Weights of a small transformer language model: vocabulary 3653.
Each number is 128 + 32 x the weight over its row's rms, rounded and kept within 0 to 255. Layers, rows and columns count from 0. Numbers have three digits each. The size before them is the row's rms in percent of the matrix's.

# layer 15 MLP gate, 1792x448, rms 0.0477, rows 927-968, columns 112-223
105:100145125178106131190109171063077141128060160100140085113142091080092099119107138083153188128171099120175151124143086105117111164107095139136112079074086150130178110135158098167110071145106153172120059140102113168126107129124111208105151164153152088136116157107149103073116119111114108132102112131138131107140207081183089162156137048160
101:108135116121071099124111157121098152069095129170092181123094164120139189121127089134141113113138123120103088127116133128057220131191142126130106167155121087120095080069113134142043119162127100146151106168139147112055114108126139068078182155134180174111129139048121148096145109108148146108117131150117111125197145164187111138088100115109
109:124145184160112124178194154108126143150096085152110081193139130089120163164139117089153161157106091184161113105085113095105078145083111113106141160097125125139139125154080145078146097105127141091135109142119123089112159123121083162160143114152119104154114105142162154099154179170157130131122145150114165142091101150075033131080163145168
095:116109211107146132132131114120111157151144110127160141122127147110108168163065129054142121186149158138075173147111165070124135082123098151136190092088164137092152149077121190119136098163175156084122121207125109080135171134163174079089144098077215108117139159076209207151103096180200134149100103175127110144140133093133115159116132105146
097:127125137148100111100143143105163153114112114169102069102126121125111039137112088083134216072178081108040121130149129112133069163120117119173154115144126109116153152154165063121125187105167143121117121114120156148135105107069072119124166140154090193127139103146104167088096159082142095155184078158115152112158090124099113130137163148118
092:172069136125121056160176179106135095094078070123105075146141130131131119126173121103158144160095103165189076073131120073088121108171172106123117137133132138098182111097128102136144127118101141103168124133129127132063183097100146161076080121154169169103103170160209117132124115109159080122096097180139122099120097147068128170094127125114
096:107197145125101115113112150131114166129102127101102156083064132137151128132135130108124142156131138144096129109151167125127146132151103116116139116176115106112154075177151200100115138080130127160162136176128135159157092110145113103152088138190144155147109099115104112085140122127115101169102144124117105128155112153214160126122150125143
097:146111053193077131139131139134137144115154124168099170117133158089118133138133147097141154101132082163175072137149118132118170185143140155144086116123096064139144181144128179108064083146096152132189150154109091121094139125126164064078153127099129067138130134122111117160186142147166136125165137098157128070154169190113065156122132113148
094:095160186137167096154144137115112082175138040093120058130075121136127107124113113093124140096134114161194071113152166085126127068118106180125185155124143132156137140147132195119151122149094125069129116143088124164135247102144078165056107158091145173160122082116117132114098186112187117176061096136139056118132122164091109103142121083178
096:163109086206073074135161175117127088114099190168081138112124165177170119134105056178139145173150136154143101112176088128113142133174170169159114108159143132149144148161064122110186174125103127110140103101151141141117203074147095096119161096081132123126064111126139154097150131096122169149118146143128116119069133095117059163160146122119
104:134167150091117112131086200102158142129146093054104074123123212126107100142121128086194151111124106113112072142168135132121091170124123147140083213193161137078124075174095123137166155176130158151112138177164146118095104119142121123102168092156111141064114127085013101195142176152104107089144135149172130114079051133176105136176146102102
105:122150131193139119093180155125115156132121199137116119155108113115108124148172167122126123102119121145183071122096092167069133115149135081200174094132148102151174119134135094175149069113080141175170141123175171092115153101146117118107131095152123059111124149124089183192139105128122181142146153111130129125075125110166037142085145153119
101:122130123092113090134146137119160131113141099094129173175115110114155162070101133100121084094130111122111107131116151123079193131105142145085120084084103169130090098080068121145089211116144107147132098131070047071146121128135094088137109117159097131154109139073091189119152148078163144096147151117129094104112161142166102158077104140131
109:112153094141137146080124192114115119083152129149131142100118153124158137086092105151208101135075158125119134135147159153136156105196144149126120163114135207178132135095098103125142089155128127137088160139117161174106188127128175056099145140165134147130136111139085174141124165100126145112151190089102112091115168127203095127127163098122
098:103101135179122165144150161118132115155110129151110059156115154155139138148183133181137136111080120173106098095060132149148125130122127107146134141092072149126101122120132173132162165137092111114142135178101140162126046122166087151140142171114140086079142133144136126104101112125153122155144164081099133059101098140126144092101199138125
112:149094161211097104140192185126113090078116134099115156159091078160128123110159135134162122111144163196157084059124021095159140120125132078137142097119037110147057140155112105160088107129136113165161110151173156169130141102129141135144162101144180090109089084144150096123131163158129127152128137171150168121130078173177089091137132135111
101:119149110117089136181101160114128126087168134124098170114085121121185146082094133085132078098134140169117097136146121120120179178184121159093173151153094145110159113107149193085070138101168173127173166113115119154118203115172131150125048108143118206093132161177152142195183153150090124128131142175106177108134108113179144117087188068115
105:098104129152092121098191143093170121076149129188123108166113145097152136094135106151143148160133136132150159135109109111149099152131149125129100188156160093074157066119142184133123080136119185137105141120135062187178153129149129026108181140173117115099107124135096191130132167112098106111139174145111189156102187146097160128122144195092
100:106120101129136082155140124102136176132140137130112061128056162096106146140157090107140155105158107063101145122171141148124204107208108130117177158107110073086112156163112144125121125140145103133162109150145163149115072133106105036102123172117157103167119132156155099073118164150141147111157184112108194146110063093111149148174119114124
100:128109102168104131147071142144175155133191117131139068126132110168150170089136145156135172057099154138230122152159100139148174160086104170060190159151123104111148092103082096175108173141097161108210087101102173127118190111080163113120074152154108152128116155139110184088118142154126110094141166200107124136121104129135099139185158153131
097:175127099106107111143166134097104185157138121134117124155136134160174147131101119151148149193126123129128127110123137142096110130081134169129103131146144110104141123110112112164149149180171158135166084171113121109103079105080153074128132130126196150164105118121123212082175142107118118068091140110075189095149165062129139115183101090128
096:122122145158131131159135131118089160195131165091133120101112153121154127200176127146154179124131127180202132118105110112129105107064086029115170092048157109180149140203099148149178097105079116149167131144104100120129097113145096143120117095120111090115124115106129133102124104131178083177152117056162037137087117149142038123157147204083
098:151144089149106103128084142102154090148120136118129133062127110118117118152163130107165166166150129127098097100169131132158099161091065135140156180096122104133152179184170123113129129094130165159085152121126106133134164063152155139103098099128084173113102083115157169126096114170092144175074136194102138115134084081114148099133141165182
105:102103083149057120111112163056033095123158160139152105138106100147114154100112101145146128092153184148092089090199107160128139127154113133102110189135115119129086151060088140120105152099118167093166100118101113125181159116102100148120138170193152126119116125182151151127138216116084062141191114140099092142118130183085140104188131146113
095:150156100141167036096096131132103149161145087116146117103143128243163084120149120118170143168108118166144075137157116136010104160067138057145111130078101139154186191103106148137169137102129187110167093104136112105090160002127124109069147124110141112168143102142133129155109130137127104126088126132110094129072173120185129120113134089181
099:171131146109145115176158152132112132115153092178134154160073164134097122127114057093177136116086077170111113077102197121112188127126127111097109161085122102149111099124139056101119115144146114153126150139129133145098111150098099111099129130131127131198122161115115186061132152137173100127107152175082116157137135120072108153109171098149
101:118107147087142134117094163155132135164140090110091154080173139098189129090149106097168148036111143167100065127126113122064104115130144115227131138115099160124109195164103107160090097158154132091142140124134180140076128102124150080098119117137173164124087105138100125134185179150145081148110167156086163091153168132116125137096164167119
096:162101077136116127146111159132161139190100133133135140099129130130113137117132086113088174126142128157104175045120074125136083088126106097083114109158191101159141145160159104084134144141086155151146156175129105189087198094139144116149107099154075153124117104097162143077104164152106089121195144144125143128144149084185140109093137187139
100:128086129144158070096122117130120089092076084064125130131131100103153118137080100121148057088170194112119158088146157093095065113161159064049140117115121122084151132164090142121112116177141113091202130111128066129090116140217158144152177133156101111196090122130090124120140177131145141152143158149133129115120123129113159178084193158143
105:111138071174107103079111210122118154189110157158080098188084087098121120074094132140194118096127140132133193173163127121117110122105102139128150148090074143097110123139156121134108130066119105116140135104143073171112151134131110141095177134188120180100078090163145180153113138124105128198118118112141132178115138091133116105145094133073
106:158145142139092129179114160153125160147095099113112129120090133170106126201080093087159071088147156117122184079151186129084144131124136122093134134128102147151100155134134196164133115160115149144090166129141109114093098123123176021118088080154134084132139134109188185059106130143177085140080122152122129143148117172130086117096134098140
095:161129139129089141119088150077111078146108129166112119126121148162150162116112156088122152102144123142131133081114078157134119092117066170075119086140130085140120149149138157153129100164084183117076094146146158168158088118113107068105142095119134165106097132124158191106095125099102102186121133182135146150144119121176104187108130149169
094:086100108138142118134147127105137098200134193145114124134133138091150109096125184077129086157113172141123134122104102115094083081197122084157127087113154153114152158106111098109161145095072152145140143115177133155145121122163127151072113081178121071209103126112124157111109147123139136156173124178122163185126156093112127187137145094165
098:111142097127130121134092104109065119133172128119180177143128169161183129151148198024150114080140139136111224078141169154134089144173177114162144117117151131141164126126126101122048140128142149118097126097171142100094140124097135136135148183128096173064094083083110202104081143127149134151098156125097170149141108124178112107130155101201
100:161137091131146118139141131146163134072153124097104115121137090176146033121172109126137077131128144134129155114106128126127127115072116126105137123118106188105139127097060092134139162115147099149162095173147115132119156126107087132071110153092157142126107170127095104133130177135134134117116167167098113096102182138148134198128133186152
098:150108098101127081155174172113090072091145145162099079129078118106111100097157113060150137110130116122149152084087111113114109133142068125070169142140124142049125123149083083125191158116144135096135108094116067170088198106132081110150129138070116049150139132088155163128194135154200111117175135121137152126107141151113120113090157124141
110:114155122135093171058137163139099135165115108185150071129116145123182118123111132071124149128110099143095155140139136153107135107110113088109097196069149157083120140119099148091120114102158113106130067163132098124071111102149162096043117092141105154137129131175090140075137144135127129169139105148144125145161099167081098168172136112114
094:126154137077118182088164175135126153109140076059100115132103112189110090164096060147171087138111147109120146076180126176172188149080164096107079221152123138076135108078069103042071122111129154139127127131088079128102157128059140101074070141225191118188112166143126142075101132130146111111074129159111106147163133111173138100115167119110
102:163128164148154135159140153198142102176107142149165157160167117164127130117155218109130107111116171153044143145143137107090085149084126159157169062080122136174134118189065159150141157116146093136155091155158072140150119117173084172161091145146128178089095143152131177065197100164108118116163174083098115131141147150163058117126129146091
108:147139168137120120166186151152142062147136108098089069216065169166162141093155118042158117144151167179114071128093149118077125103126142099091108101133178172112106167105113162159105149109102133141156131150105149129109141138073119152083083085112203100167144086136151146108143140111142120162110139118089111135095103083133114182094146101095
103:101176086154133165142093135114127157141102131081097080203072095161148157200122101121150089189123134141143078091178168139126150095140116114142156185173123163136126136065100188110089157120153116128173109126080121101093116123113128136176051102127152157150082120082186107080115161156134112133107159213072045097124147141129155163126118084147
095:173100099150097099190107176100100153144104154130123103138108130134124115103134106098139158053122093147184083066076111180110128084130103054103089184127113090102140146124085116121103115120085095161127128104108141150159164131091158164138111126169189115167108056133192144083154127130188134168155182141156156059114138147139112131170130143098
# layer 15 MLP up, 1792x448, rms 0.0479, rows 927-968, columns 112-223
099:107095167163116042104108131083186123164131116128108137102122151134164116152096076109123174025145142087169151100129121140099135125104150144101106138182106135095136103125093139125129134094164094165110115093156168147135178093109147117104130109155154167183111176084145156130107111163102065127119097120149076090094113158120052114120154094171
095:154138145117152139083088148140151159137179174106151100099128150166152135128110117138164112135133189108155159122128130105106077163110058170095145141065160070197107126168109140159177093112144142171057160145124114162134147136100094061171091143133147152094128103127082101118086159144086132207160130141198182142112133144153093148108128123104
111:119165132125128113135156135137141073152146148090146159144086140159191144068154134142133125113105129152134103143188173118166134116108136097124128133115078108142128154178170141119159154108089135131137119096170132113180051126100160095100051135060156140124116154185124078160151066108085090075105133146149163087168081191123179189141131169137
094:093057162163096115150120136132132128121128113125150144161099129109059097070106168146109124124095161147142179157137121057174123114122106116095202093102154122141135181074137152087165151183128207100120152161142082160156133127179182107152113140117145055106124185111139147106120118128179117131169128144171108095123108122139107183133138129075
101:175149132143157080113120101115094101145084211162117115111150147105147196139190129164129122125096118117065166108124146156184129100125075108113067224113114096182138126164148111094122087139208138138120135162124131152148126130135142142169113129155063120121139145175162152163140148159111118171139173128191165134136154130124133091130121115146
097:165074158167167131175118134116119135148136139088145143123124132129136145198133174132146072146137119112103108132158093125139089133203110175116129171079138106137130175158140131143135162150102103126146118152143158134086111120122086158063119181138111120096136128081183079120127099108106122063100135100159104124141150139094108137122086168163
106:126122113136136155139103106133119105149087073142107127099159218101168138094162117158142134173119102106085121139110132057179119104131082126148142101151109106130082116039097076139153209132122146103125097146103178122125102123144121093109141219144122121081116102111143089139098049154085172132065128102145124081125112100142115173121173155147
096:143175108106187083127125111136114073138108157110114109166091129124168101116090122139144118145168178077130076156163110166159169164134139098128102120143110134201172131131102089119126156086164167121151145092144120134122095125111058209165140136109154108109096172150124127137176118131061109102073137139095135118135136070190041121170149144101
089:071115128130161073090116112149107152158136051092130059082155148098074067120088081129101103109149093122115163112136192118158153097125154166124152191137159125102110145130155189134137140160103052133109125130094124091102176141154129125075092197091115109154138159127064073161113110140158136108061055112112086138158152098077094130089113110209
132:111114207087141216093133136104184092089147121146092089156039141104146110114101146174096120103104108110163048125161145135163203170098078112094132143118122152094153108118159130088172142133115252110116112145129178170178167098162139139108119103097094112093134126202138126083111131146104072044088150125082158128084125080157098091109116092061
095:133113136117177123119118131135138135102124197122106146149105146132147138156052144194123209136095152148178173119145106071115067149078127153124058130117155119129127160143113120147135180096143124143189123155178128086097096079115186141167130100100169080112094090118179131123071164148151085093091136079103128029076090132099097094098180077123
104:161145135149140176123140126123138202096082090171126100102130071124126079127119126156131144154117094162088136150137129157108151141139145162133137086109107105138135110145142079142146130145127175102181098176056116076110129111090044112157105145092051101174113059145131173152060150110105154179156083154121092121123162118070164148149102112185
101:127130121147136104149128113175145114135131073116140068156130109110193154135131150139118075106133124172169125170169142148120205185134167153161170167116171148145111164144122132111245106188132144103122128150102162148127107144157100133145092126119135112205125127124131119118123117089066080088115156115124143098139154168182135111134158146095
105:146108189179147123169152150179126141155151119097165102176106122101119075173146145089136094150125087146162141102074139191115121134083147152169158073117138141151157172117128098115172162111104128108135110152050135136104179141129145142135033126134139094148135142159159160163175126082138195121173154133143120182141110119131119141169117161150
098:115082138158136126144137157089148087161112113121099137168047174182152178115093134144126109105159110112148094091147121126137072122141077156097108150133117200158164101058116183108152097119119131139154088127102143116173150138182132125126169048126166100150130169132145108099048156166114122134159147008154062145076150121186065134130111124102
103:092105161130066151105144096185110158117166115168111144121140107119157062160139113085093118075191116151099114097053082133150178084180170113116113100098129100101094156125173075071196118092163095137178143123165111120123135146147094145156104143152116115121146108142117121160136159111146138131073127175129182089092181133152178084180119130127
099:163134128157116129128183107166158150074172116214115107148116080133116129096078185124105147122100080113185069092121107151170178131085073120148094085127158112093134109120135126146129130095122113099073173120179099082107131088123072142188091112112146084120145105157092139148118099103111126089051184167144083171106113117164126154148125199149
099:110109145140098158139163135141139169201195165155142127143136063115152135146150223146101129138133127177099153163119166085167109134092081109164137088118155193151122132118096109129138065146117119136114187114149182141167098116055165187084113113124027088130144098161149149139143094123087153120180126121147133143143087148129115098184139114178
105:136108099189105085107111117105185145132168194141139180125100120060116083135106073134108122134170148132171135106120162138117169123163216086168152134127129136163092134152081153134161096086164098114150092090083123134096151111092057122180157128075109086101103086126058112103189181168160180120058175133049212084137147058085097099110138121155
095:128105144123130142128152092138146038087145083096112122134123142121109155134079120061074101121178166172127077136115121108126114107155134125117165125139127159148150171190106139063180161185160041165169148162123154140108080092077100136149091133173114070165161124143127108122112143126130157105086109104165155176202151152058153118135122090166
098:062088115155110115145155126128093144126134149156128161163136097077147147091136098065124119149105095171132175120093088085160146104109052138142144054148096149106138140137115168164111149180112113070121144154138114108178116152173112134070128072102165139124105096172131044070130193162130165134143154116113075123087163143066128143144148146108
098:098123076104072156118166145134086069094131120200093070140097100097130141144181127153156099121115176183147106114080120197159126110140104098131180124110129133178145131129082151133151163094136153077097121096163102160130112130105154112172102174135169117100129121148144148163135112123049128115137153107178131153121148142127150213093115101115
095:171118099123103095102152152162165122158056139087134164115122056159126137135071116170150169148115139135100057114075123134184149130186107103110123153152077180132195140155152175113124080096136154099137113130167075133150118113177154173161149119057065159159147204129147131180127206170105134127149159200160066114132132130161103108179093117140
107:134141154153119170149189115184169130112127133155142156147146180059163134127122120117122065116169114156105130146131149051120117145150161110189174172121106114140202080128130130130115163123142073161172102138114088129126178154095130121112094102125080119146114119146129108100185059152122110075057189073076130100161076087078078121086133167180
107:105123183131146150188100095089143095121116153105103082135143149077132227149159179160106156148097116078118171152078155107124163169127101125156152140140148104141089127113119211135188064157132125104085152164128139140101131113079112134122117169108080084137130181064145195129035127146124107159114128091103127111111146157158115127126144115105
095:112143160126123120146144127083095129148128089168140115123108109125163070115119105091132146105080145122155104147140191148094138125082150128107094121119147159128101105113179145138192126082145139138125099110134112107099081125147163136118103066128172098173116175178110148110121121057198082150039156124098133150121174097150116159144070071124
100:107085116158087121107138144137108105096089129211138165171150159085075132111157082156116104157155120140103142111149144131156161191136176140068110129132095129152060072201126119186084128094100123156116163104131107156144037132082125062125122176123184088150105128119107112106120211142147166125145098117121112158129145153095072139133117142159
092:079129084166093148127122114105087161105112195144135120108218121149170074196121093149130059113135155120141114158118118126109095127093117135175125089121168135135119097091074098124090156051127075148072134103153139120105121112144131153128057112097128124182087119097195118146183134102077073134093183159099126088160127108131089153119183174098
099:151108121121101098123116115089123194150070113144096148120201161116153127121120109111116133144110176118134075141140134136153144115124109045119132192137118122147129139116132133122129148148098096135170089104125148145130132110080105119150166182160107148088104084150090127148134193107085103017093160132125177116157138133125187121137124145173
106:152132158172160099134160115071136155160062133149116129132129067156134147173143145133151187096123111135142138182098116191108106102158191064143125107150093129122151132154110120126159085173157109152124057133182127172114126081159141196092175135139105109147133146069145158153152141140083149120104165135090159109140125086104085184114142112144
099:166113180145145102113124163113089127144120167111133158130146109190088121137159095172133106080213134137103097092127101144119133147137109147133169084185100145146134155074120110120177157047145157172106180119124112128110128146143120125148137085137132055110124111131147096119195117086138100150119152144149110149112167120146175110140174110072
100:158130073151130077121137118127063148130110153105145100114138130078089159153125114112125120127147100130159109097125149119118132121158138145113112127109111104091104106153146166106076113092084141170124131083117144115101179099130130079176140151193141152177102160161136136099126153135137120140147141123166088142215105123162140110155140120164
106:117165132177109140129124115108175169139120088145139137143135159151160108154191109097105136136132129117136106076149138095109168146081099136157129135084089110044162134134132139171139104074086146122111183109086141116064124106136039180112163095108160157131163136123218123149140131140122155099079120144128131126093050086171078094129111079167
100:184154176173179137152105072084149207104142124130172059087120145170114168102177171131105133126143098168115102154065081157090098077121181110124147131126109125108164145136188120137119153202161151211159119140100109106117118085095101126199084071124058089085143126107117135163139157139075154170097125115111107075100141124180130106131136199129
096:134109057114150163103104131068145074103156168065067136162083138144150142096118084066131097165158180101128123120101110105118160118208126124192096133171142162065123166157140121092133078089187114167189173184122124205128162131182125146104135101133088174138118083130151140121110133200097144139141104169108155105095153133079184065137157163126
100:181139211129108074124133135085121183115125102144172147130148105133091080117102106115136143102109066125127113122101096100143110063206084168111120131086099111118140112109200103149120136120088106133128112113101141141143138116107119163098143110175113096098156109118160149107136118079061102141110092133158167148123101139133167131111129124188
106:131111130067103120063149126081085130179170087114108146122120159135148127121172118123115190127104156140155146124068127130101145086079120108091113170189109113127060126126123118114151099139102184087122111106114193169135101142124178113117112094144136075117135152120150153131118190164192115107110129123123098128105069134170145140155100161117
097:136083070101143224111059119100242150109129107115119136095147106107106154089101098140097132152111104133132104145190170158151176139129119110092129146166144201129116130119147212092092110116121144141138075141182087112150150146047190116133091114183146135146165170153131091214101113112139117102151071171084121127100114084117156103144129114140
104:121137122116090087079129116094069118152093152148121160135148133055129138104087118109152140186156131134179124100064109072122113092160063178146043103160175128145162150148113172101143112120131091127146166092138079103098144148180142156108188142132057101154160075120188105137136199182136150136128125190126141124162134184097095114125111146150
105:091161120100106056133080100087090125198119132027158107091100111128121129137153094130123146110103123114080080050178180119094096115117162157114158112191164141121101113142158104169129162123145106141119178115153148108151153126059088123136137170120120138157149112125106116132077097050115089200082126086129095129136075103168186118091120077123
097:110112125141126082121088116110166172112150111095137171074139149165191058097117170096141159075097116061140148132102141164113180078128183124182088155134127153123165118116131126091109101152142136148169155114113118152149069083127167078120128075121047135076096100118063120095167121130060095134108104080135106028182114120162117108180136143118
102:111081076137121145107112100144128125145098155112112120056193150149129172179119060125092170063156148172100095100152076135148120113176161117126137142155147182072166114145149136083081141140162091141116098151073171195125219093141160140117194086142095139079136068110177181124175130108149124150156096117114157209106122134148138156166132150094
# layer 15 MLP down (transposed), 1792x448, rms 0.0446, rows 927-967, columns 112-223
100:150148140101128107131136126153080157118159082057088063139093153156137099116136126141133150187131125146125124155074177101109106121120130089151166100132057117148153125110105090129090189154175112054185137123166110141131169137098168157086118089120115189148153134147187040158113124104152158124098121094146153204105116095138153160188118079108
097:171104101089150152138134172147153060113106118172066128093162101105139154153179090149114114087125077052142179130131145157122148076079114073122068141140110196112054098171137099146142135085130110140093127127181141166124147143148158082163110135139160119108185060164070064111075114105122122114127142150106081097158104154159126165190081116135
108:124094158136152109153139135159151143080139090075113121125101146101188189098110096099097109107117145197116133157101089135118121120128106079099227080134178095221117108149105107168113115105191112114096165091126110116172121112149141153149138178140160142119102167149200130139137092126134140123100103113058135138102101120109185163127129066104
103:160161131150113106153144144123118114170155140089121143154165124169115116144132138158124168127138129108099110096138143157109109188119075112115081134166156111101087105142138113151133124112000119146174151129126161106102118125137129140117160104163138163120087091130093103069117150092105123094088095106103105093088130117111158068140117255161
102:112157141123119150091076130098168076069175125074124129099118131180119106123076106158082114100061113191139141106132140168136164120110122169124123131166138133122129148096102155063142118134209167169060105143148108143156150062175165129161122202154112157091107138084160148139153129173105078185153147108155139121118143077109071138146114069047
100:151115104162128100087165142159089091168160164132132156160078127148118105134135147108162115128163167142123152155099075112155154135136144153127082154107114138071080160076096110116146098126083104156112111136129149142148079160156106146143175127141119146085121154133164156155155066066106130083129105094126127105106157166109119161124152154057
101:122147141093126117092073161100101129091165137150122149148103087187082101160106086140192102096093113127091101184126097118158075115158135152094146166166151100128133064122052103109107140142143083117159125130101107102132156119092124141138070134165078176119093121146109177058148177149075188159144071060116177106114082107154063137150134114113
099:182141135105119092160115070066162103151132153146160121199145183149096136144128105147083126146124156128130106154115132129081105157091148058104196088193089140173124092145097138099141156061098120071151137115209132139117212168130084157148182088097102157160121160157152095149157056115132155080125135134095133123188170139154133121192198188077
106:123107155139128103160147120188131117129153092141171169082096121129106138114149087190146124127104152095076124087148153129129084086160124165122130111133158130000171154117145158140124136118255110106077102161113100150176110160139096144136155158076088101137121158143094106118091100120133117108115228127073148110132119120106107078090169000125
142:143109168149104148100145130094190090101138119175025083125027114134164167137118157147123135126088107105204039064140136140144177156118121141104151158142136165049151119104164131091160185102064219125132125134072154152127159145115151135102092099131098130060114139189161116096090138154134148061088101103113166130078116114112065157149127123082
097:087116036093167119109117091130107116081150173087093138137144149102119111146120135124103162150146149111088092121127137124095111088128129128098072080141107114140064190183076137083034129104130110082128088119071133193110124085136085118128176128136170188114128140132081121141114087200146103083157179162193195128134109089145113138137131146166
100:092106140128112090120170119133139163097188071133145140137053126146138196103175111178097089116147108159151129154134121161093130112117118168191147092112129160193100161165111144119098118112175131154178146097108082111162129109208145102129173091177147106093176112090186079078151132130180096143052142143084056124094051116139106143130137069151
101:176146096150147094171172140189096096151154138164111097190093154053066136156128043161152170111191101141098141109119119106058177082168043084087142132129125146175119123093129168151083081127141120118151120164126108099086179114197114075113100156115121123151147102094171116113123142104123143083152096220118106153193123087159104144108088127127
104:112095084124114221075123103133076086154122060136160102077071081162177077154103128111136092116148173165166119142141164163144168051158124116056178143143174144089141129177135141123162124119170166157099119147138149141070148110141153134101078143137090150216106162145138147181138115153179118069139147122053136125165138117143135158103155077138
097:132104099142147074064161158098080095160052091157091183104122108148123130113082197098159125093122138125103142113144169132113083143105085117074104137159146101127144132168073104121146116117046140105158133110121110150160095160107164124120140092066138159161039169179091071160164150127141149206172168168073143144168132081160141095085152142097
101:184135130139106180188131099166143169140112166164167112132125153098169099177132123121083165109132153148090147124132131087122142111127168094147154138095104120129160137142159133131121107112144108114155128109102176148136152146186069149181130117140087165126127102146177104146137137131162122116120086076150179101114089173184170156138121118148
096:108093105078062138136164129132122129197139033186167119123196133105126101144166164141132106141110089056141137094160203149171156136067121096078109171145092105159131131111139161068097149139184178168095094113160109129162141155175173109104120163164134138172135164166127144145048096161130169154074074100121121129151101113172088132167123089139
102:167111098093169118111126098132125105106114170111128123125107188116144126174083074095125113146183118164098147147102179171135146151117113094142164139147135094126106206121162163108104095073047120130124095128135110167175128131193132167133130067154127171168122124128154133070088062143100114137191070092150160148146153108089096119140204188097
099:127108138159103070140126159090101171097082056202190132158094134110140192121156083093140167104123103143202134145113153098153107123082147145097115139147100068107109136115104145075110098158148145122090123131132106138149121132115113123120145131155127167124148104130138155142142099131140128154137079108089109090115134104124132118092124112083
096:166123179132071099135095150131078078122159068085146097148107091154180115149098148113098131125149119142096097148136174059128082159086124170162108173099117139106169075096125148088125114141177071119108149099148112134174149136129160067118118112105152119115116150083130170060119112115166125146112099078109169113095110072128075135132202119107
097:104097088076103150118116080196169117164086165136151150137157152105112118144108121181171158070132174146113096088141221157135184134116159188122127142112106098126124192116165126171106117160172137147082100155181112146110130128100142125131128102089097137088113133166090136088189158184137127157151160147085166141124165148134080129149179079075
098:128154174101193170150131148125120094148103144077111067197166121106071116076138122147165099067108110117173151136160114192137140135121150124111108125174129167138096095122188119134098127148065161122109139095109127152132127192105051110117178114125081103155117086101115159193125168131106152132124109198172150128152138131148065114131213187098
096:103114131131163111108172162143079120109143149084118177127164105136130119119125151138115129194116111138121072131092136136106160147179141128174132104149048143122126088151057095100106120187111142145161057064156153091106146136127134162172160127136148135143158150093127133122090133101104152136115064121132110141113155089120144151130101135088
106:183116068121092087152169055178084175148148097144106100096182179097121132151082094150127099080134161165141082120151138076132086160073135148102173168158129081202124157160160121153155146143129122090117111101113094184181184125128116117156112090190137080122104152151070125152217128116124138156183075080145157076092121143173147059150115172101
102:130096069161142074158122106177097130194131171097144131073096147187096140096112144128176134144141081117117086092162102095117100138095152098104067085099157077116209080178170134156162136105171098144117189132107107081117133101188151121166137152146104118168114087120102118129100114107152162062132161193107154080107177129190073074145156085107
095:143117119156191123104118066052114114059146141179182133107132108096137130147140143068137153084104109183154086132122097120111138146135145132129035101095114128114118174091141122111099128143121097176173154118151165153125129114152095118155139133122053118105119145138090142127146063105078157156118109111159116145126133169078102071105127108119
097:124166100124113173145125117141117132122109120152156158139142142173151107053175092139115112104132132147109108135159179153118099114151145141116242187201157144159159095129108124170163184087193205158169101114157087172116089174104163084160147142066153125145125126105097171114113149159073157140134147116122153118141158128095132147153137059103
093:156148073131141132134148108205181161097159172128135090031138139179069039135080099147114119177171136087129097086133106089128104092092079073159178120148148107106185090080161143177129201131137121118116119145158118137106129116094149103060158135082122168174138175151098135098136130107144217147104161160139108122129175134113137102125108147153
098:132163140114129145173107188109140167169071128091164142127139122130085113050116051124085132069165119115144092086141144093167124120096122092085063071149107106096141114111100122080147085093146081139126161159204163088092103135150096116139143149113156157111083085143142110192112151163136139109106104126062089144089133184105115076117116133116
100:123210127110104144079111102136139131128147100105112137141172164104137151165140132169121141074144141167134117095157173151103088123107135111131183182141138124137098060119139163180155116135140156145161099137131119128069076218138157149093141107158127169134050133151197154132186107116156135124195126126108132196109138084171172100077169146102
098:160148076118102133095119141122077122096158089081127124171081193156154135136119168128072102116162143129128168125162095139120055114158106144158138153100105124198144100108131121106149083213100145110127205104143083145089142094158165114153097147147145126189089125066140172207197119091182095138104124121104160121104117093128105100148126161079
099:110061126123104121084136155160095087095069166138102147139159146080151126134133159087080053084120124169147097094116120133104131098073110100066127122112168124148134128155138203133021184074068184144206135128119130160137137156207121171084106118155104140143174103107130206126107119162181171086204108176191120080140144157144158121141111201091
100:137187088100092098133167090153135062123115147100092133170073146120086135158131188113184107078119083115087130140121133145125132127147082190101113089180158106102120175139099132145128142161118134133085167150174081096123130148156088124149123086111197122178107177153169118093109097145153092194193174150141167155145219077144138092185059176122
103:175122123110107200120165096132142145113154125105157124050119102108120140126132157158148152160163126106138111151108160126124140123135147184072107084149132152132171089120120128185059128132224170171101140162118104159155139079116138169103126111170143171138107112140111187184168112141130116182145136149104120108143122091099098128140140016160
100:056111155152194182157150142041104163199110064115110154104134139137088080120103117132139140138147095172093156145146174157164085136090146097138119164096120120098145178165134102132219092174047139146135148085135119112177131141121121108096087104093163142063130206145147115132141103127112101115095112112065166070149132143114121107079128157104
099:096157148169105116082121132123147139161175129103107168065143156184177082147152133145146139112145134104139140090039092121088114144144166172119116179180120066147075124167179176151163137097070190152167123113179088174122050114111121135142155132185109118120167093166153126139044125131110176142114119056155220104141190126071087151130170186105
101:156150112099129133131113104127093103175141125133094105148158081178166163115149172137178095143152111126125093126126117134060185121095102112093064155157154136130128164159061148133153098123099139116163129161112149112143167097101049117201105127163118166151105166146110137093134124113108210190146156129125112106098175093090124070249125082185
095:148092118150169153114158105111112139201127100168166156090112108072127166138129197112047170179154129104139104115147087076093167098170067152114157036074140162136131198105113138174191147081140083198109133173176187119163091157115063145090151121091099071092176124150132157139118122107059137127105081091150087172171135127101100114095089126111
102:129139187087143138198147108136089154125116123140228154157138137107156111122140128143072125155132102136131144102217147170184151106126093161151146110153121143172070088142183119132144102047186176171158088100135084114148157103122193109115073088084114140190116188121081124137136163100160074185164043129108128154168181135162103126111148106164
103:124118082162122175151121117090165089099115155120132071112158117179137132159115104191161097131088108104062196101219111197187104157136137126142062141186140133095162125146110079120115122157105071160098121144151117131134133105147095166143148159148080132069155106118144093126133181102128093074121172108167149124078130102125124162118121132145
098:066084143141120121179139170157176132182118145079180132119115101145157135078152102149104158147137070146084101187146102151152136116095175093118138117099106116155152146186188094153090134118171111136125116106117128167115107101123198091178116173122177169130119104118146099173161105076108136116062169124124020122140099089135141137142109091146